Each number is 128 + 24 x the weight over the matrix's rms, rounded and kept within 0 to 255. Layers, rows and columns count from 0.

# layer 7 attention key, 64x64, rms 0.257, rows 24-31, columns 0-63
[[131 114 106 124  77 139 153 137 110 127  95 121 157 122 134 166 117 115 134 130 158 127 146 145 118 131 116 139  99 119 105 103 114 186 130 157 134 145 106 121 171 110  92  91 107 151 185 143 118 129 140 172 112 100  89 121  99  91 135 100  94 141  69 130]
 [ 64 165  90 135 116 193 142  90 144 132 124 150 105 167 121 135 120 229 104 165 113 132 194 116 169 140 139  92  94 144  90 122 130  68  91 130 116 105  89  98 136 201 143 119 106 129  57  90 120 157 107 142  77  90 109 106  88 160 163 127 126 101 133 166]
 [153 140 192 174 176 114 120 168 141 107 136 124 158 122 141 127 140  84 146  88 143 131  86 111 125 139 105 171 167 130 111 128 116 110 150 145 138 127 155 130 135  67 127 128 147 106 148 123 113  96 154 103 162 138 135 136 131 112 120 134 105 126 146 115]
 [104  85 127 138 136 127 128 165 100 165 142  99 119 125 121 139 103  93 131 130  96  81 118 133 159 169 125 158 138  87 154 145 134 106  89 145 159 179 133 121 121 154 131 107 119 122 172 113 110 119 131 101  82 124 155 102 159 150 125 142 139 123 137 113]
 [136 124 121 174 146 136 136 132 124 139 109  82  94 126 120 173 101 100 108 143 121  79 113 115 168 189 141 145 155  60 152 144 137 122 109 134 141 148 152 151 116 148 123 122 128 139 181 110 131 143 135 141  93 122 127 103 140 186 164 131 165 112 130 132]
 [149 131 178 172 149 118 135 141 141 114 139 126 135 108 155 125 136  66 141 115 126 100  69 137 126 135 126 155 175 125 151 117 117 143 147 120 159 133 172 152 121  98 125 136 159 136 165 115 127  99 143 102 146 178 166 141 174 115 113 141 110 123 162 124]
 [150 111 142 196 137 138 133 126 151  90 113 112 104 122 156 157 117 111 126 157 133 108  99 144 130 141 134 119 134 128 158 135 151 153 149 109 148 110 160 153 107 109 110 136 154 158 143 128 156 142 101 165 144 128 168 146 151 122 129 140 142 120 142 172]
 [108  69 137 143 115 108 131 128 116 137 143 121  79 117 129 134  95 111 145 155 131  90  94 141 145 146 127 140 154 133 145 107 134 181 123 128 130 155 109 166 105 161 117 120 150 104 138 107 116 118 120 129 147 114 168 147 156 142 146 126 119 126 133 124]]
# layer 7 attention query, 64x64, rms 0.262, rows 25-31, columns 0-63
[[169 122 125 114 129 139 117  79 191 101 154 147 130 117 140 138  99 129 106 125 126 136 154 115 174 153 114 110 126 116 103 125 163 123 134 158 126 110 187 120 121 170 138 104 126 163 158 116 107 153 142 174 116 130 140 139 154 127 124  70 115 133  94 118]
 [109 143 149 135 144 125 189 141 117 175 127 104 115 130 125 148 115 147 141 126 111 173 109 143 106 111 149 110 122 117 128 114 135 135 156  97 140 127 102  84 127  88 113 115 140 102 120 106 132 106 124  92 101 124 128 119 102 109 122 149 113  98 148 135]
 [117  90  90 148 154 147 123 183 131 125 148 126 132 140 107 148 122 120 149 114 120 129 123 103 131 153 175  95 127  90 140 127 137 111 124 141  98 143 116 150 110 118 113 136 139 159 146 112  96  99 107 115 101 145 119 123 171 102 136 163 155 157 108  89]
 [136 121 100 151 136 157 119 123 127 131 109 139 131 116 127 142 115 124 134 148 135 139 142 129 133 134 137  99 137 101 155 134 157 119 101 144 102 128 144 144  91 104  93 113 137 164 180 128  98 119  78 134 123 160 141 119 152 148 156 162 164 154 117 126]
 [122 123 141 144 135 130 141 130 134 139 130 112 124 119 135 113 140 159 143 116 132 150 101 121  98 108 168  98 152 111 146 132 129 129 151  94 132 104 102 111 119 121  78 154 144 134 137  96 157 123 123 117 126 125 102 125 102 111 140 135 110 103 146 132]
 [158 118 138 145 145 104  99  90 140 117 103 134 122 111 176 131 144 138 123 128 155 119 142 140 118  95 133 122 126 136 159 141 138 120 137 115 108  89 144 149 114 116  98 142  91 153 147 121 170 143  88 160 143 133 155 128 134 136 130 128 140 132 126 140]
 [119 136 116 161 124  98  81 162 125  99 148 145 113 127 128 121 156 126 135 152 116 126 106 106 122 141 169 146 166 119 180 117  90  91 130 112 113 146 114 172 129 162  90 139 126 113 108 105 134  74 104 117 124 167 141 101 163 131 124 173 139 123 129 111]]
# layer 7 attention value, 64x64, rms 0.246, rows 0-16, columns 0-63
[[124 168 142 149  94 159 147 154 168 112 163 112 151 108 124 158 131 149 181 102 177 125 108 149 112 118 143 142 118 148 117 121  79 126 159  69 109 122 117 133 104 151 127 118 120 140 140 125 153 136 135 136 148 127 142 140 155 140 134 176  95  98  94 166]
 [123 143 147 143 103 115 144 120 127 165 132 125 129 117  78 127 134 114 123 128 181  85 130 102 124 143 123 111 134 134  90 130 117 116 143 159 134 132  91 156 144 145 163 121 121 122 123 118 101  94 126 141 130 137 102 101 154 106 125 126  90 116 100 100]
 [138 134 130 123 146  97 169 143 117 138 137 134 126 102 144 101 125 143 119 172 155 157 115 117 149 157  83 132 138 119 113 132 105 137  86  94 153 120 127 140 149 136  87 145 109 151 123 106 107 137  75 115 113 118 107 100 147 130 140  90  97 120 139 123]
 [141 135 127  50 147 149 160 156 135 145 134  74 100 122 179 122 135 154 120  94 133 122 119 163 121 166 133 121 161  91 114 156 136 147 118 110 151 117 115 115 128 137 114 115 139 131 130 118 172 166  98 145 156 124 118 134 121 151 141  91 104 119 110 154]
 [134 166 157  96 112 106 141 126 147 120 184 111 140  71 114 168 147 143 159 107 169 128  87 121 103 112 148 127 169 144  89 129  84 121 162  79 101 148 119 151 142 138 154 122 115 115 136 105 140 108 158 134 140 116 133 133 166 133  93 155 124 108 108 137]
 [111  92 108 136 144  95  78  91 108 114 166 134 155  92  88 124 117 127 149 131 151 106 165  82 132 145  93 135 129 143 103 152 106 102 135 137 126 124 153 167 122 142 164 120 130 149 135 133 112 113 140 125 147 151 135 121 171 109 140 119 158 124 127  88]
 [125 131  99 132 143 180 130 140 139 130 112 138 122 192 160 143 121 122  86 107  56 147 160 145 136  95 189  96 107 106 167 135 162 134 166 190 119 145 147  95 168  95 123 127 143 128 120 146 122 172 131 133 138 131 134 156  98 115 145 138 203 150 133 133]
 [112  91 116 141 111 155 121 125 126 118 133 115 138 158  89 117 100 117 120 141 117 128 181 110 122 118 129 150  98 131 140  98 122 116  99 147 105 111 138 114 109 116 154 118 129 135 131 146 119 120 131 110 199 156 116 160 120 162  99 124 182 151 151 116]
 [145 109 153 125  94 170 100 124 151 118 109 112 112 145 138 127 123 125 104 134 147 103  97 136 125 136 117 141  98 126 100  69 151 135  95 123 131 137 112 114 108 140  97 133 123 121 141 117 139 106 130 153 108 119 126 119 105 168 101 121  76 138 114 108]
 [133 142 102 161 172 185 130 136 113  86 142 114 150 167 130 102 142 140 147 114  91 117 144 116 135  80 117 108  67 128 226 147 115 125 138 125 107  94 150 117 139 118 137 156 135 144 128 158 131 143 130 125 132  97 157 119 137 115 136 117 133 105 148 144]
 [125  68 146  46 120  60  81  85 127 128  94  85 140 127 127 146 129 112 134  38 107  97 112 129 136 127  99 156 189 120 114 142 152 126 108 131 142 126 169 133 114 125 175 127 170 139 105 139 167 106 147 146 103 141 134 105 108 117  97 100 167 153 142 115]
 [124 155 110 165 164 161 121 138  99 139 158 147 112  95 114 143 136 145 145 193 161 107 159 125 126 124 138  76 113 140 102 143 102 128 159 151 132 140  85 142 129 179 124 123 111  99 131 127  90 129  93 150 132  88 124 126 201 114 164 148  82 115 118 102]
 [119 170 127  85 117 123 161 152 110 142 122 137 118 124 138 107 141 118 136 120 159 135 145 136 119 151 124 168 139 113  97 189 106 128  95 115 116 139 118 134 143 114 110 119 125 117 125 113 121 125 114 111 191 150  98 143 128 174  90 133 113 133 142 142]
 [140 155 158  95 120 137 137 119 159 147  89 167 130  98 167 149 127 123 121  84 147  98 131  99 148 108 116 145 137 118 155 150 133 139 124  82 123 111 141 133 155 124 118 119 152 109 143 146 126 158 112 125  72 127 127 102 105  97 168 148  96 132 102 133]
 [137 167 153 143 114 177 140 123 146 130 146 143 134 104 146 120 134 150 138 134 183 144  97 116 123 121 131 130 110 127 125 108  73 115 141  80 125 123 112 141 155 150  93 138  97 149 120 125 117 127 139 148 119 114 122 104 131 116 183 132  88 101 109 126]
 [138 156 146 120 122  99 164 124 137 195 105 156 118 107 126 138 119 122 117  76 160 144 150  92 151 128 125 130 153 104  93 149 105 120 112 134 136 122 117 138 170 123 112 131 137 109 114 124 107 137 123 119  97 137 121 106 107 110 159 124  82 127 117 128]
 [129 106 142 149 137 141  97 135 118 103  91 113 109 168 101 110 127 105 104 143  84 110 110 136 128 129 137 108  92 134 156  99 158 130 136 155 121 134 125  94 136 104 129 131 134 133 126 122 108 115 140 139 137 132 112 147 124 156  98 139 160 144 124  96]]
# layer 7 attention output (transposed), 64x64, rms 0.256, rows 0-16, columns 0-63
[[130  97 145  93 159 169 117 116 125 142 110 174 118 117 104 125 115  93 162 173 133 112 187 108 166 135 112 100 117 108 116 146 147 176 105 152 118 122 142 118 149 151 140 114 161 128 111  96  85 123  85 139 159 121  95 151  93 129 131 113 147 135 138 120]
 [133 149 110 155 135 177  90 142 152 131 148 150 151  98 119 170 116 148 141 116 120 141 125 145 143 128 110 124 137 129 108 141 161 140 126  92 134 117 108 133 133 135 121 102 127 133 133 123 157 145  81 146 131 127  95 144 118 135 112 138 135 117 100 133]
 [151  94 121 142  87 166 138 122 146 133 111 116 130 146 101 132 109 127 135  98 120 131 120 141 135 107 124 116 121 166 147 111 129 118 128 127  99 138 160 107 124 129 144 145 114 118 152 104 130 112 144 156 136 130 125 128  84 105 116 171 130 155 108 153]
 [163 113 167 144 117 136 124  96 136 127 100 141 148 132 136 108 141 119 178 126 108  81 129 103 172 126 113 135 120 151 138 122  97 117 117  91 129 151 160 121 175 125 156 118 122 132  78 169 101 115 137 103 117 162 135 133 131 124 109 158 130 131 123 108]
 [190 132 143 128 150 156 107 142 144 140 130 159 130 115 117 117 123  92 138 146 104 113 179 108 185 156  89 129 128 128 120 156 164 187  99 151 128 137 127 135 148 161 143 107 151 144 127 108  82 136  96 135 160 117 120 155 107 124 132 127 110 133 135  69]
 [113 171 109 139 141  85 140 202 167 138 133 141 163  94 110 166 125 116 114 136 148 173 130 147 137 138 150 133 117 148 133 127 158 160 125 132 117 129 111 123 116 146 116 110 120 114 160 101 130 121 100 148 112 113 138 108 106 139 116  96 118 163  93 169]
 [ 66 120 125 130 150  77 144 104  97 122 163 102 133 119 156 113 140 154 109 169 145 119  79 130  89 126 135 194 128 161 106 132  90  93 157 130 157 146 131 143 113 115 117 146 106 146  94 132 130 125 129  75  83 155 142 113 192 157 148 131  79 131 177 112]
 [103 129 121 119 151 101 127 154 159 135 151 153  88 106 129 108 140  99 101 156 152 150  95 156 148 111 142 134 128 108 125 120 123 165 149 131 107 114 120 108 109 102  96 111 108 121 154 127 130 126 141 105  88  97 131 109 160 125 158  99 136 126 120 194]
 [159 132 158 144 119 150 110 101 131 121 143 115 110 165 115 116 132 155 157  95 102 130 148 124 140 133 106  85 146  74 155 140  97 103 115 101 131 107  99 146 123 117 133 141 133 134 110 138 135 119 138 136 165 125 132 119 148  99 129 130 147  97 120 122]
 [106  88 103 102 118 101 182  97  88 135 117 156 120 112 155 127 121 137 140 168 139 156 128 138  96 123 178 153 147 122 116  99 121 112 124 150 139  94 107 137 134 107 116 147 142  97 169 109 132 102 120 110 104 176 134  98 126 118 133 137 140 157 150 121]
 [185 190 159 159 121  61 117 147 122 117 115 128 170  90 126 143 186  88 112 113  78 107  98  95 131 166 169 101 150 102 156 107 122 132 120  98 127 116 142 156 125 148 149 106  86 127  80 164 133 160 182 130 128 123 176 118 171 126 142  97 132 128  89  95]
 [ 79 125  99 142 147 149 150 135 165 163 138 145 149 133 138 136  90 183 155 114 177 157 139 161 117 142 100 142 116 142 132 171 158  93 118 118 158 138  99 118 161 121 129 124 144 111 169 147 145 108  67 149 120 130 100 155  80 146  89 160 102 139 117 136]
 [127 116 115 106 135 151 130 150 150 126 120 130 110 122 125 114 119  97 112 126 111 107 116 138 182 100  85 112 112 158 104 119 162 147 117 113 109 134 173 120 144 106 133  87 132 152 141 173 114 141 138  95 117 128 110 126 120  95 149 140 147 108 111 139]
 [123 102 112 123 104 117  84 124  83 101 139  96 174 118 104 167 109  87 166 132 135 109 128 132 128 156 125  94 126 142 123 120 160 123 124 147 136 157 144 148 113 152 154 122 115 142  77 118 141  91 140 110 168 140 123 126 129 128 113 125 137 147 135  93]
 [129 109 119 149 122 158 111  97 102 129 142 125 120 136 111 152 105 133 169 138 112 142 162 134 137 136 115 102 138 160 136 128 162 117 108 135 139 117 155 124 118 147 138 142 173 130 113  67 104  98  90 132 149 121  97 119  96 119 114 131 124 156 141 127]
 [126 116 100 152 110 129  87 121 108 115 145 100 152 115 128 163 118 122 126 135 117 105 126 136 156 146 113 120 113 178 112 121 155 107 123 100 125 138 158 141  87 148 146 121 107 155 117 131 135 127 121 117 138 120 112 137 133 126 115 145 140 145 124 137]
 [119 141 137 138 136 136 146 125 131 113 130 123 101 146 153 117 140 163 128 117 119 152  99 123  89 101 126 158 153  65 136 127 108 108 128 127 138 119 104 150 134  97 114 143 126 124 133 137 154 139 136 138 118 128 138 113 154 103 152 116 120 116 127 117]]